config.toml
d_model = 640
rope_fraction = 0.25
attn_scale = 0.125
init_std_qkv = 0.0177
init_std_o = 0.0177
init_std_down = 0.0
lr = 0.00326
beta1 = 0.95
grad_clip = 1.0
warmup_steps = 200
batch_tokens = 262144
seq_len = 512
doc_mask = true
train_tokens = 753700000
steps = 2876
Each number is 500 + 50 x the weight over its row's rms, rounded and kept within 0 to 999. Layers, rows and columns count from 0. Numbers have three digits each. The size before them is the row's rms in percent of the matrix's.

# v: layer 11 attention value, 640x640, rms 0.0405, rows 105-127, columns 320-479
# o: layer 11 attention output (transposed), 640x640, rms 0.072, rows 105-127, columns 320-479
# q: layer 11 attention query, 640x640, rms 0.0334, rows 128-147, columns 320-479
# k: layer 11 attention key, 640x640, rms 0.0338, rows 128-146, columns 320-479
v105 094:479524485497479492440475501508546534438430567482476456506497504516398567537368650488547464475569520503437552531488497574499494460587569616540529523530507380524497610607546492452490558475451548497480602503523502445435501420568530525425452453426486541500421516532577481473495490503481475532537453510470378545477439570545548506581445567464507523415482597529437555465530463420533526544506489466469372523564437442494562517459481572477454517527524512461487476524491473514338556443458578
o105 099:509434496476492492405517464517599502459437495488500375482548508541520476454505457477441512459581539493442424459580526534553472427528534432551481596471513459518459483531544488497477434516449524590627549479528556474519538525535459495455515493463520445474396547584457517567474500447535533468431521477483552454508387447541518573458372523507423523507469546421428488471436526413555510506422591465438455532430572449515504474503505430426538480590543511454608505396491489439469520398560564
v106 099:523519416415538434491547453509442514521504554524519445601533487413465468567479472450500474428443530505533520458507505480498486475528534527582422525525490493512451484574460502584544546525521566416545474565491390487484457503499513527511507497487439513542561483445491499536468493423404476467495476509525480518559527484443504497435470432499465471515490502420444472566434470524564468470484563482478388488470423482496512513478514443507483467505502484454470425626517455521521556468573548
o106 098:505609452388449470527566511586543522403562433467520422514437579517495476505566412542715454479496525488508461507450513439460559578558447537488429545494459516646528504484509412496442494468495442475596549515500390506485441400481439478494457462460514487457507505489456471557533447569406468428513545598473508589549488470489497471446499432548488436531457476479480477605456500477458455543564515418523387494450523452591551495464482518537614510516424490469518413502503446529618474442533533
v107 093:570565485503387527483556502465531486413548503520552482513539555536465445454409472389475461509501583490428480507468588498486480436451542452496391454484552513512460536433472492525474380497518458481478459439560378519534412502556389465452458549386598482542530419511509467389390467564648477488526420487535518535535515399481507496498481454508519487489470516492524512535585575467432496468514499392464530509505449508560442495504508521454494552512471580469441520484464526459580452536447456
o107 097:449418533504412389490467465487525525496446440577543514531549549586601472513411532455515481523529549515447497416512537628483475551450556481542491535515518514524464497453508455517516441470559447563566415457503525475587524469509593440535454480496573463600527542479452572446532380525584537553489508467507533473475522499544426521482484430463341502514519521529542604500438527468484480440510393513496510460556544496573462561515453503446521554504538515495424555517491523489462444435560504
v108 094:431501490499601587529488532429451394520473574497462582447422548477432555508578419516553589520465567514511523516579510524470512540498554511509480523573482496535615535510477448512531483510479476461505547513482518534423467532454540478496544423516544501520490430556538461584455438500593496560554575508475542520491415387530437544515468593527535474533547524392478461543553421501407501540604465466418468565530572551557470543550517534489499446538476591586440511578597500456575612496484507
o108 099:508554397580512542543537488453446414582392525419531500470393480516540539483521511577434544585474507487514520558409454451427454541510551541487485530474464468426500453502504485575447467458506526616533539490485479515476469607487485481539471488485471512472571467557559511590416511531529538498460506494470547441498494486458458517520525547528464581520534529498535515399541459560494505526515556506432578437463522410558592447449505514476562516525457520491509435583492444427530594443455556
v109 097:512516460467472516478462461521534516514515615532543451468479465517548512499445497470536441449557540485466502425462533538555455530475535433476435493513500528432583440441531461475498415511591375479559522573531479469602498460534473556461544548489500540530565476548476411521434551553565494471497496490432612596427474476462498423477457444549346488473613416592537469474506616529394538502616405542482552577505488544461508560545509571513543476584440545438489580447498572519445520557487530
o109 097:493521480405496577437539474512473512477538517529480558580425409525535437516475536509496476511493554475497481603529428498528468558478539460474494413409425533526508496525565465385471533468491432492524540476577419467496466446552509498480460544513505557496448503507434557457474377520566486509485464448433596608510463463502493406506414487520496469474554469501566439456507527586545471522452488482463561535511512410433482564535463510557572529494499468422514489451564451513505466499454466
v110 095:503509541465470538528535539504493446441557579520530628504580504535432466463541510500432484518473482547469495463495541392587556449515462457434454451510497560538565514519480449506460527478570491536580529481591475516526447486521517378516458549492551498536576559510491508565503508529557565457576449544517476490509588502484412518425507438488315481480502473477593526476594437570443475365485436529491537493455494531524484480530556559507565501434454549407507574525608463553452498595484538
o110 100:534378427539453534436536412419443519428531480478493536484474511523478462459451569411507567452528505441492546450449419463473472480477490476438479457552536519475446445442564537549537478446560490560561505458555500473570476457512576529544576557511483495512507511528471474539445516495503608401530602445493561518523519492431406525539487504457516488386540473476609460461542499418461460494561528552421528530509513552463523446524573425532516506474476450491492526524563515517417488530500445
v111 103:439483458442530515417499529535507411560390505516438463491446503559487408605505523415418522398571530454394457513585466510474493505448543491481548570561483484417513367490469446442567399502513582547535505559519491456486573436443542466479492552493491499552488516541496519519529336492456467557621582423510478520549542522576446441565463469456538486564507428509460563433560367488479452448516507506573503512547520515581465511482526458446402545497441469422453398598463504509515463435501498
o111 103:470473448543528466515499542487486480433440455455480438509497506497478522502462441508539490457517460473456485490553516497482495518434554441519469516485409522511429512480521478436524419501491506539525496522487406565457505364530449591498432469507471503533452427554440487419401386516486509501518498464528506574491444435481556414560415477564437534571445486467507563537521316542495433489421437435476474472474421466537448473482513512542480485492492479405505510648513565572488525466447396
v112 101:550476503439545529513485443554474530544522447487448408530487555433538448534491471395575507510490513496535577472453502488506467527433537540507496530440587518492469589474484509486457514480496559555579503487412529549488518522498568400528472482510521470505455480616539438497435511459339488452485436471461540506462463508446518465414488444400487490462410512391402464437430421519530615373452518486544437516515438410439407531568533587507459504441393485555492485456454488391496506546521446
o112 098:586519565534506596493478500569447533493561479503484531540578600677458540581499437568487604481466482502540471553526482495528499508531541612576488512531568555527602518535467495482560529416523580528493452441499498490534450450504487550570494437590478449571359602583451454489529549484458443440528550488571476578488490476471477579541509444537512501570552539472487447453387506530430537497469537615478496454403357457497528527572467507495482493449413543493483521496446451510425489602466564
v113 090:433537536493374540474539562538526427505430416427519390521522459488584519410480497490528529478430567548432657472497519504473563559485526442451489557534435488467531399565487432579512576451453463526553501451457414485459489428531481478512484496541561482526470472453486532480518379547513528415615481551423522590508501579534475451475456441587437461397481486487461496466463480451462470520360547493473521484478389466507509527560470479470527478477453489466539572516549511428523532504433433
o113 095:389512425458451433516521536464543532472408471576598502648539546605535494409506467476407533404488556529432518485514533549547459532506526483489530469527481433597511450517520517546542521453542529485548564589440490491464521384543446514523494602398439509482542523425468570525515404604478532418608510488452618492534506504542559440481495488520480457466543491542449497580460501418520581516472510541510603504535492497420522557573576429433585572585601540529434484535503550555606544513563501
v114 107:427590503503457487525488433527515564485557502446611485423445582532476466454491404474522482362442593541447611501468482451438471494421441484523534502527504451471355563482528504574473584478500563553542578532458538541522466554452459596482520537489482485527504503556551453512573461475447556518511465506483385503562508557467501558491523522489506511439492467513538539488507498486503485452462502530445552408372498510451434475451505584455554552426482471581514518431536549409477488483473538
o114 102:459428472468463491580430468499485582571587511544438533460575602467473456445450498453582533439574496534522543512531541465497461461487471508491453436552436491494421621464480423479386517387517483476442544489442408475433548513474484510462540570506437465494533483488558542579501531365469551470471421503566533454506470490376558550517535507453461470373452524571458490492476525448491478491500476457489472505457391497548512481488525505440558499522528530496555592416506529415423607480535467
v115 095:559479509517484531568503434492473514420462446489573576554500446480562476594443514450554426433412527536557538482532406494581458526491574462499436535430466586561478478553462535538517473494521553417586508496495493474470457505479477566512489537479448482477590525516482495501479477476428418521550458494472410534458464473518517478460465411548499571497525593487520463554439494570442538428494535545491483550458518480414496508518594432461484462494475482474490501544491439563500516494460502
o115 096:502452503431508475455486547552447453459496601558590450499477421510481498560442437554557480407406465521513496456562512477582607410492547435504483454570502555557448522515464482498505515519482563382525528496556512450507455543457515549550514405431544453520573471471419497444564591478447424512608466567451540551485523449578483377518492504393410579466441487489503514447489475542470490498434589492478477435453508525500513475505573430513529461430459473597574401512529386496545487538523482
v116 101:472500465454532467529464528486467487518592496448520447545490539527466512570515598600438466449464418497535525460501546516457542609446453504530518520462550546590491496505477543468596451532540445457548530442535452590473474576540606593388440545454449542540515550546518506529564635546463435558433473358520524612527460498594476464489430502474539514549490477586510552619481487526528446477435501522540437498447464527498493491521452482423467507542531388490412494539403450495487527512484505
o116 101:479515487506483448458539605480517441501478450466563489425590444411386558523528534506517454518472438508465494587462515448377521495545507465551478487429535570424508470475524572474479577434461514437524479507397497555505553526511494443343505471470499459430434480451563438546557496457470419484600421454461459612489481494508499470562486482543516579505480472495502562608503413433446451533489508460498436520528512509486457436509540419446494500625424464460490460567486481540450505470346420
v117 102:510480649540389455558405515605517456472562463569523445466453476500447504465455470551465451420513500440475492495563324566585520615511547558613548549404498485470495501547525400568579569490482452504499465572573540471450576516495449523495477469567451548575485429516472451538516476582485420497545465554463492427548624538553441540496515533550476570550500465498512420512378509499558512489555527516463588488530622584455470528514478447405506496477484474623583538515457534557469456487435487
o117 105:470576514512538559505503475490552529512597460535553489485499448464500544559475483546494464494599555489503502513514541488566486531549469595559456520579501435554474492485530490513556573495420418536450435583450564502509516473511496492547485516555557445438634492457454454546556506496473515593527477540438528401504523533518465583454497488540532611557466529526455458546448480445480541489582448509504587538534525603411477522541597460384629425567528493637554545479484439503475434605450576
v118 093:637508494546484591405509495458478443520416554466485375412514429504512543518534490595467510513601474489407472497462475488376515401578445559420498424515504474423498480443474508482397474489455392477482540507488511471433543570540615494480408465529381497500521508532510598465503431499531463516536536615489454446473550490378506408421442499467480584537555535460500515486566448517528552525518434516436420607558549545583473443516471439376621511489440579458496496634524502461451545524530536
o118 097:527458596532525592449484568560556541444461535428640497481522467564558526525500456488412552508489519453447466437467457433489521477537453452532482433454517496500529473568555495529494499452494463420516506652532524507499541443502517561382592553504483519399534561491557502549437458476569473499572581484519517469482562497466492554446436516525502506560550519486522458543560540480481451568495502509469434521550548446538483558585571497416451530424584478524421504522456534492446497496578617
v119 096:493482520632481516442405469515572499503549535388495468515493486402477377514486529499471494451474505470435595480540514542464510633502478558461533530582572488498565411579409543479573576431481573481506476503501596494589451503555407483478450405416604450525450468563489404549555577465531566558545504502560548476500506515466503447460518488535522519504477532553496488527565579497468443577536450492555406526503453411534477471515590410483530471493525476499530406444458521426480452471405508
o119 099:458475494564464465427525478486514520507520593446463522637494451512520457411473525448488568476393476533474464528522456506457495477427467473433447498575491569456609462518474581482527508493469495464523575500512512495478551570501474525486410513453506534578507616578549506521508415535510567565481529438525461436510571521393554485467489586522483513525434530457544506481541464539547474499515503492429485481487484410403492487480523454510552501476575412412533408400494559469570468495458531
v120 100:476533470578440497588445432486513535516535461534509471464471485534502435499447473658495613478551472458514440534487539600559562487534500542546541443503446472551545463527560523427534494483503611596531474442547497440423426565543576546522518535479561474539455595488425518495474542572545492502542506566591449468549409583565538467581320542580594518454542600490536585444470501511498572408538443468459484431489536535512582462435532513425508461502510549399426561485571442499548512467504463
o120 101:488472547530454494534414471456498593555433423520519529602360516488517424461438442542442599553488526509548548582540559486541539526497624518520538457461496442518513509573502541488508516555580484475529471552491488407505375493527520540558515468465591475488462521515480315473465613520472488562536555529481461537509423478535488535512430514549368472521523567438476554507492568597453494481466542431505443494467494435468528562489493547517522387544531474459453480459472548409468429511500520
v121 100:393522490513456498457478452424463481549421556525534405460497456423464503467551478405445509528414532468545509474499513471454618500509516416549464510551535528570514473501439528506601516452508500557422536534499569525561528480502528601491547528465466483491504497511601448521424568458444459538564514447532531537534494478499482529487517552441493472464490518554468492533576479497448467485429448482567465555595445522552502495491473500458633488512497441526461584505534511578560497491474382
o121 100:465456477523526446492520526458575439562489431621531413548424480517492453524607507487542544533474496539460427453451476426516530505415525434546484459538501499610516545458498417587482526493447472517446543575479554545482567507516508611525557467510546464472434520388580627509502490569589539540540496470443541406503469608463489537604545499550496475521489446520537559554470492508472434540584499567515513503588439582510488434445478529446556502493494560627550447521519525535509517515549587
v122 093:430491477459468589591441538445528489473451465490527598381558523454490459472463498394489462503499479461463629519533519532455571516498439459514473459462472451426528456482439560559536515447459441520449526464427396508470559412511576446512571456425556526494519455449547463530503599521474457448532470494404469489544572492505408442444515445483495426517466458438528477524545406496536557435462491433484498528496488493437426434577544438545452548473494525485483431486471476495378486492486495
o122 094:502485468562464478620387432484532445480533565490480572520484512531576538467480583547512537536568407447504539489485533506403583453509518498574584475450465417465439507530539501666541501507560463598499531399497501554450484462595479510536485508488534522506554496468584570522542528512537507486447516512467453336491449444493325509470457544479605488461512568464553455557538452428477541411555599549482444533417526499494500454448461389498473584489528513447507564486513463580490511460521436
v123 098:536570452507513522484462576468389510483519457413468374555481594461412584504454574493568549544456480451514527509553495462469534595523494500482481458474593546447598507433506480415473546512445409538558477482429493560427533473457551490486488458567576494486470520475587555379475590486502455520557543377479507439429530506469450459417469529503491478511502387534471459470580506455498499538444405478500509458483415487431508460436436440498485416446417505467504472503473496492523499538442415
o123 100:486441520536523520507452491502450557463518382577449481522487535564437488457571533415393459481468524473545498563481509423499474496462470502428425521429644556492504552463507527498527455499481508472512549532521568520454526513424541451416442433454515455500512479491509508495431584499430465498490531482489504537502543506527348509584507581473536488518389390478514421559520557425518390494591433563500437375457394555417498431455495401525441453492467508476470337455571465494475516506429391
v124 096:485527494546573582580421585490594415513493492510508518525448445567454431548434357440460439472537537441479427420546430516527545480462470483477522477471570561541466585442486530533457559451553399604508539522458503418505548562515485573603589470410505521485547527529432512381506524545459530393367515538428473495477478529541497560550488518544418483518459436499497514536569560544559585484433519490587479528500492452448570493514525547461474536540496475496408474487577427476470480409565533
o124 098:515413484543490545466463513457453501455565557488437411482385523455465553534548411524510616473541463530545453478455472478478544516510478478429511558497431548480491503510546462549514473477513428528489432490524550475511392506518507502495520521486479504581471441452467487476451487458512472416477492542461435488546517524508410465534578484480583503532480537523529495441466505383520547527462491485491480475511571469516486558512466536476480546456586419522421438609524508466431431425423496
v125 099:475564554500554544612502493431564463499562583539666598620555503519569491529477531606589606485410459567515533369486429508390501441484477449457466423419497533440480577574514554476503516495541476459556525558489504591497438465506492587530548513551468520549513534451420573517572525499503449438464510526571556598422536441486406518569491559511445562512557472534612512466458573513481570466644411579521479527492492535528525489494476511498448500555592520492516584525462491533427570555581571
o125 092:478531505584494460656524500478535570521562528461567503545533537486499529468425491462558578553443497455484535459477458480326509470356492510506493495561494519477421415561561537437441603482528471481493430567548474476522487370450528494469479549607495510495527482488453547472468518471369484532495599490473502502528521481505460542564515522560518565541533486555578497514493543485502485480454475541574533478469488505496525444438482542433541489465486419480441459458521536352479491467479527
v126 088:499505550512513509488510519490530479540490459640538458466508515594578458495474473452504501583452593508499482434549437419524493483422499554522491500522512502549536441470504668498459469525503529552469531529475470414439487478558589438580464445500504591429508585502486515476491490617411478505570536386435540439500521509497499460487419513484490463494506491579567527577590456473386559606553462473520505578563565514525478470525471460527513465494486383501463594499470422568504459487465522
o126 093:453522519483457530552463544535452506470495573626542450541503468556547495516504463585458554560540544490466576529405556430471528539537453533583523464518501424619488464562479500430464506570510478529403534533579582491490470527486517463493525524494462604528536484490492564477467590406494475512588519547433449592580468561480482445532455504464574453531571517584468481452515480498526621539478517495518539505646520538481470545568463574415543416482528474475512515542510399495490517490468492
v127 095:431547528541516417518511543478499493442440559553499478457444510445523446429482587402501480500513477443562522527550504529584391504504472401616525514441573548615512501525512495511499521470477478551443595483416509499580528468506455436448453544497539404473517586436601569537472682519577400482569518484518524479446557442468440457421449412478482472521464453496454571607444581474538512527586430484543359478583515437438520525459531511565545526560585471456522479500513432523554517557543471
o127 102:459595578588542458497534501487524431495397521440468518534408589476490481544506511455574512494536452470523513452526460524545365559497502519419516494478479551465528464471502471507517517579497501498507420530416592540631466534471486462424462494492537499490545576464555480475539619518489513553501509554533541481435506449409461476495470477511630505423506486499584554575545502497456415508622513575483461479548454516584468436475551443508536543536414503451583483459554472535472478625552556
q128 085:543524568528474482591488522414475522493428508520474580397539357507493564503441447460377629476475502490604464518491539524496424527508475443545493507535506467476527467514500548492444517540464447553589571498575570536464549459448477427447475520496581456480497528594471553432559583517575504490505491566476461473406536568458510475470471485456484524543569585558451528534487515468398549569443400519359531531454508502501463473437435542567523504465534552528467477480514552496520572492485417
k128 074:486553583507499503551394478521494416453572428455558425535503536541452541568551485462479486471558484528527468399497396463452492535597479547630506503501453505432501478494446496486470466510504514447520503613500367477517435458514504478475489395475557478517467544476493547479550480490606525421470533526469518558506536516487434454452497540476510477501441479440452453470608480542542496461532485500548474457556559504537555484454482499503486501663534539464508443485457420528521480456540581
q129 096:556482517463535495579508586508580491471479542535558529550513531341468430465468536539526605568544470544454412480588463445447586397562574474496483452552463541559475541580509441412505546546457506450513498432464403551553467589434528465516567464420563511532499481402532581617505494503490442429468458441466598531526468445543603427595507469426421483503445482453475540532473450488410598501540554493488433495455504398485536581523501568498493487546518531530534551532493488507557517522519534
k129 088:491515537543494555431525435504519434445525461463483468481519420440545464531516459452495471483405488442587501466526497489461569566575567476490445370502448422561518486472541536414461526522445471529473513484489458448496405440482438475490436558438546486543535565499506556541415475534580548538483458459499432623536457532603484423504500565456517402549505523504475526506524492519441548452534531472501489449542417425501430505571476449476518490485445503493507531490573429496607462443468546
q130 104:459523544530455520510491433601502511478522561499394467535495535389565483508513501551546460526490483538460395462497468440486523465547465517496445536499553525481495537441478432428593513446535536492497426522551508498573447613575604482413536522443506533499510469412458505421559462547494416487506500443426588583527492419552489454433475423556529430500519473517528525533454395495485505490505468395431527434552530490478450624546412516538553551524557534637456598531444537585679572461535490
k130 096:504480446550525612521533524470543497562552440493533577440469504550445522534481518606579480530466469447490467488524535449515465493469584407556488490498389592469439582444547466411511509459418437423443450487534412511458509511467528504474476550543488551524478507420502433528479548461579518470538493574493476466510486574576545572491393478582554586520459536425574449472427480440535560557479570430505552480532399480586481537522511493464461535541510430491513463428432414511538515456452434
q131 101:468439485500537439516471538440508460590530544501463481588403469501482511557526440457462488568497485520564567479461529585429533543442478514442598447523441496547441444531528596475427469504503481531519618498472507435492494480480487481505443604497484562490495487505489543553522539489510429506412449506472410497391548488445525614517505414481413511544515409538581560524455589542453439422526426433482494479516546535522541463583524475491530544510557539468500551334526489440452421474474464
k131 101:506485433493430579452483516532524396462513494331491570509464545552528500490576496411671465466472569526492427510494578482562572510485490465536490484515442544519402545383475490378512518538355479448459455422487457543505493570482546494489441534509545494503470579495522495496452361525492471420508434527458552462480504476516528400457513455479552457529487485493436506508470395469523496487566560433462493457478570401506477521472584572431602494433483533486540510526498511611532555426499440
q132 084:475490424414511569501418522429533494539587436407560481549477466486524566558449467532516461523464522522563500438461483642485505600419541459437482499547491490560586480374533657460454548500421485573507504525524489474509557399531420538535553494464492598463504499454530475469456513474532497553452426602467474452464478418568524536456506511588494470526459417624515484466512520426435552500491470474490483457483605536645450451484552516433508522482491573484497571480541473535417413524448567
k132 097:595507506555488518504540541541525471557502466450490510552496487497493460523561535345484465457491439450477527490501483461602587520587490503528517425513439576607396518458496527455418457544424467541452426438534499465551442584505552423480447555453575522439551603507444528548497462457507503582446495428456575482504405569486411514459485504547520482456582539505522550436433393485489528451512526462529577527546507439538506515470529538495548566525429581541478481481550585577638590523524528
q133 097:510448473472493611454455601505500459532470437377383485427441481515517534498451459507503460548521510478498528604421481586483589530540526549413503314602453555640489489413513549417497486509455460539489354422586460488554463557560498562548529505497463463473507511538543473544418562521518542489502526470456402557496478424536466474550529530393522464564517614498484483583344449465434533519493507462536434489543544485511510425480446521483459489556507542524550468554479496496487484499590545
k133 099:429501509485580574483482494432460425513476557602523515602557546557464479501476468408470514410527525576435418500449430478476375496473582501507524479471515551393584542604464493542497473586559527383463598448546520513481457513452557388522505515541564469514583510558417548466484540472483459593455504432498536492357503459454463463553525491467526435459478509585519503536450578497471479598461491525523502398530476477485529468417507503403477498547491545414460478453588498447515671460378563
q134 098:416503451473494547525425546471592496483492454490595488462512509471523485469430500443467399444513474485387481491609515551517529587467454523473455547540633533420485463465612452571510564541373478558453444476500459460456470420482420461551425561520566574515491549544583505529508452471475541470464404497539499543511486454492561516534414478430559547487546574521495568504420478537542509543510449428445425555467461496563485506551489459485605516606574548515512556539452471516515510511489519
k134 098:345499510401534507534438505517485491491592601527534477478500583563476432515464482525537437596486505433475472414530491469447507525526465473508456571422477491540533510511468492501443475461469529538530518512512429511498495501490526522416561525401585526465578588504506549464453483460531461557513446504490544463544490437504472501535482456464540463564450382445416583481537582478487456488487492514515454492464439484492452490481549489529514544460442474521480541512458512468489497614520604
q135 096:497542582518497499528420496445543436449397543482485532545520491530553444470438515461500587503490554469581497527490499472466440459429517529424462556543452541467516538635471395504497501554529503468490428491458515497432457542555418475511516492413466521535491526537497461495490479493443494493458449449527584501470531532407443351484495438402517467519474559517422451534445474588611526562514514518521527430441451546527442415594536494468464523508520496493470551551457614421628473507528476
k135 096:387571516467538533611577607522513447566483472487543432510376477503486495503431440513578504477537475465512597515511471478451598611416518514419463542508562454521430533570456453428525507491421602438487543517435470518550520457543477485586632561529470520508559571494543585540456499500567595503482478479541550436470468488497525482498541509477541480529507527506430486511500471486441506472561529409535556401414444533424467539570414592503468547515474428451564461496458379483533421511518504
q136 082:468450491459442492541464525529528525633476488466541454566449457488593584541475478522496564463465566404509456411424516500537485454450456456403434417524474495471503460588508531554466588589426504486528522526542389418486507525444499598458469497453417477614482490460450499458529524548463592418454467578511549554363501500409512525506509548490520580469525577457550468540505521480433524525503420506545514463426537494559555514546418525462552450460481439506545528517444525548485521571435513
k136 074:579523532419446498450578478549452525497384474619461515441483544508476511484482494543474478500499467532546561464451512414479520530518448421483431468462513433556522493546433513478524541485582524538605363565531499468383505505562574550491563423565429458492459454436438458460448572477446439436544576516617530451519520520431452453423449489460486504538549406511396467545504501617583408525454480458398467434495442547532522509467465416465521508547469451496554512578515508440491443534526510
q137 091:508427525570532566533563448482553511527564584509425540528493450548489446515456475521489514461567454488539460469562518508414537473424561565447538534432438516529411630462575533558535537446527567438440536525456463527403476520500436413434534480503490521543476569478467559530502522583474528448491452485502508578489514578598468413477437525391569479471525501489529496504483553453493479526484454514535520450504554459509506505453433552514470548488602478557498530444471439433432483494531517
k137 076:456523449473540563518457473479496535477454464408551512557393540424471548551465450466593417527465388498492499538539532426513536620492516481492550512485458417485551485424457518443553539576525516440443485522493545539487541571548517450473521451501490519512409487457613504427532412507456535516579518563506466426554494436555420514516490533586675581464386517401510532504541496489544501477508432520537498443465487481558472624534417473443537475458506503531494486456527554586538524558509547
q138 093:471438515463498507500593504508568461413585530568514556512444489492369390534441525546443434524570528527484472534545514544524582515496518479539611473399501518619417468518458521416502517470516547416491582532447481541441465488545566481464517480465501574467527506424532428505463532607506534555538488446546545536483483550641448442629515506446402446544513461489476529486491470485560494551505530611548491534472516452529386453405471523414474492526522519562634584539415424524481519454535544
k138 088:479518523476518490442502479497520505501395560588364482499617463575529537595470474443366576512529503558524569496482538499499438447491518565490451489426428572494522561558430492408405473511568511564686495545488531438510563469516447561541563455494543441480423504564440524491419532447532527549526551515540516471540516482405480566517525495427403600448478514497513495431494597524519472469503479477450370485486549518459478440443544368392421517527477503478445567521457458485453466414541576
q139 093:561485445568464425435444501345528480618523547507511412561562541378508582493487527417549500478501428444511521497489376508525573497471494514523463530571465454436522492564506434501528424449525482602445381510513488510499447459512552586545489517531514476547528486493436497478549454439488502397481506458470567477515458407419598590486496462528446527442463434540546454537498510506502579484616494487515602423517425522549464588535603530456526520478445468554466517532523636524517521486495517
k139 095:547527489527492461507520521482516512492541424425557562503463591429478466450514509557523549513484517516419431473501451475483509498488517453583476575468477520551511553451570478497514590366431450501543459484486526548512536505594496411513464478513487418500489511468470505493551492489507470425469493498526508428470493473481442537502502488501464592514475482495515447525537481523455576455512550482512576588541548424501474513554550522505584464506499480406549578466436413541525466469592573
q140 098:500566565508490481545441458410518535507383616492521373504482598501435545475527515452558525464569351508552490467496423496525507564509461531404509519565468536467532579463496442433489431494490490521515436499579368494558414473484526506499585558485557519481459480470459491531537453576480546579499477390497564475490484484515530559519474470537541529463553473535574501549496460464508502459602517562508550537496412526480481508506620507559599514507517485498445536502479528471514546472585500
k140 099:500507499470527524488546529437477458472462498474530489545497547448550383535518510468582441517441424545559453390532462507508510518523438455547458495462560473497513537444515512512556515566436526456581465516528414407505468549502532450532466556463605531428509478514475514496512415609479432452581542447354536446514441559464561505483450458429474433587561561527519531535456380489564624489448595549516480463513544514544537519449511561518481531452557539521447560516485551604463577470498530
q141 092:574559505573488490454518421498465545577457548498557486508583472529480543464511534623437532571430506549500505495534551417525512604534490523517512494509459440415477530505478500527508470519548501534549518468569580530586587463523489585480592503543583535574494451559540477545513442474567496490380454511436512499433542483546495403519495526508430567536537516560521525482554455512499481540448516387463485489491521468548478394517568419536414475461461449503497479537599554527564541504501567
k141 097:551493477517481489453578478431600485481527457470477564537515522545510500487493450534477605551533396554447566460527531476381574451491524377520543547446460520583533515406517495466452526509508574479513466471617493498486494519485564545487497574594479510537448563512541478531413529483481444447512523419510476421549558483519528511497510480415475512517502550509527585414456539493509536491497492600534389500425490512558481496577503595539492522581523480426497504514482427522517487491522506
q142 101:460433524431562521548471529523467477561555528553525435503413506372562525482529518485504498481475476422519447487541494557436525481496441492452401489438432596524451620560564468481401492475509477480478555486471507540445496538582506508455505481407532534478530534423524379550578557483460531401538512544495502478593445497491472561500496581552455480490396491459595563490505383434498413440489499489553410502502458504439513481562476510502517466528539591508519491509460586536462448421489474
k142 097:530591502426453452417495449450490526490480608542497550555565431485497520545514546447522520456536509546493465486570472462462543541510468530498557560476463526499555496537570393571436485500537491487537534534443483590463561491430435551555494481444422525509452519534444574420536528470539445511485463524566375448579481541513502480560521418443479487516493530502481438408486535510529561486424536535506458493447506625572556600520592521492455462484542450557528460503493451458555516517454540
q143 096:505552522527610520479503583487495522540512519542579470469485519546526596528542562467556475434452518549531509611480486541433482477522479469656544390485478430498474563534493484509475566452482485536496479424492557546445517515423419502466514422589515413516497463543467456499417448492478518499578541598477545499530412477442520497494539557536476463426485484404558489424532449619508457522534472547553559500479472514488518573540497512520479503459490573505541468577628414522528469564484467
k143 096:559530490532518402487471514511534575457534380536466502491512516473504486455465439473541478477493532462379499531428508489513497619466517449510479468562450513565481558507437483478582496552487450451408516599533609522553438580510469538494475496442504413481409469598558546428617492557458505528521545522541453478576452455511549552468525584491576516519513489488582526484505476527428450441511496602488460406450431469502485509482499527447623491539376514463517479434462568465413517465487620
q144 100:473503496457528514595495537500398462538541509423487463510486477460478493508476471464385522581465499502469465508458533570476553544560540539454491503477534513566477453491491530460482513518532465497535547589497507486526520527518471505529537457468551452512504516440559525500393547492546477451635512497520592490530458573435586430473499447493537484562508550526468463588469442438509493502532471503495507525602445492489439475447476620458538493542492525500502485502508510540407383422560543
k144 101:588547480406418472562499560516507462424554449491587544562492540450492491449513578473450556549498529475492443410452505513538504510456528505509564574548512467430534526610556515559471502553518409544560507368521533499532484498475534551523532521504444553506584437492525562627546505555462436490533439483509554378524558445502432469525470475545447465550658440555481487578505514466496476498450454589558590452557487520489574448525491493538501348474458464456491564417517582417499468393528493
q145 102:512524447522464464492527441456518503453550556572515484496556589489419418527491453523494492513464570528440505545486444498487486546508533462555520437563430603568443504555443510428402544499487450465565515419407568461501450506444427485532578554481484451457605476597443510478623544404473458457498509494424463517485477492581503578536460468450450499489516502499447471455488484478441459557416602580426548457476498462513549450485500489513552444513460554506474425507577474498538387584484392
k145 101:564454485451568487584484536445504556483562416442495497525496573554465539507553496417502565558516622496600531414480506489468418417436496506545448508583545511476507464546541505581534474541564541508508562493604567563566428512465494479522505470482462515406552562388446537567601439552461502452448487455572552449520594480513469466484444432503515430520523494525456485575524449527505514477444554551514502615496523513547511499515503507526622529487479568593481552508506483550513519421565473
q146 102:519546592470499448425557460600397552513523453550462467508584490404506488522558465612499451497582555469462487424423536474454520430457341519535508541459414467528541557445577596522412572581501492566422508537448623504498583463566437531526459548542431422487491456534481447407577469554491500574504439498507453584596451466460488437523515542523569575403460493517509541364535478530520580533513491529517461487513492516409561505523528461460510509499546417526491550637482478498494432529603501
k146 099:490442507566496421482510454503527442504489442500427558525465542478555544497595477527445440536479559440546467561523482499522479500490439441471460495519417473515522536477474457411488497487465563528506482559496519463421488568481518446414555513414439394448431513521488488468461441548584556459462479480475512423496498446433472482440524465464534502554640513477556459527465505512532487524647490451519511431443493444522486414563480551604614528465469516455475458545481515465530459514493558
q147 106:584448640394494465408477561639535499513509468419488580530510558488485399464422506482504464451547495521553430578474472567539533446410501435533539537502587494505407512431507517540528499588532550526474501486497513543498455521465481450487562458467535428495502429463500517481540527460443414529521532479480573569499539491581430438594533496484488518552412516466530436538506508441475509522451491479591499503397577501511510561427536512479537535519432631508456505535487350607489553521501503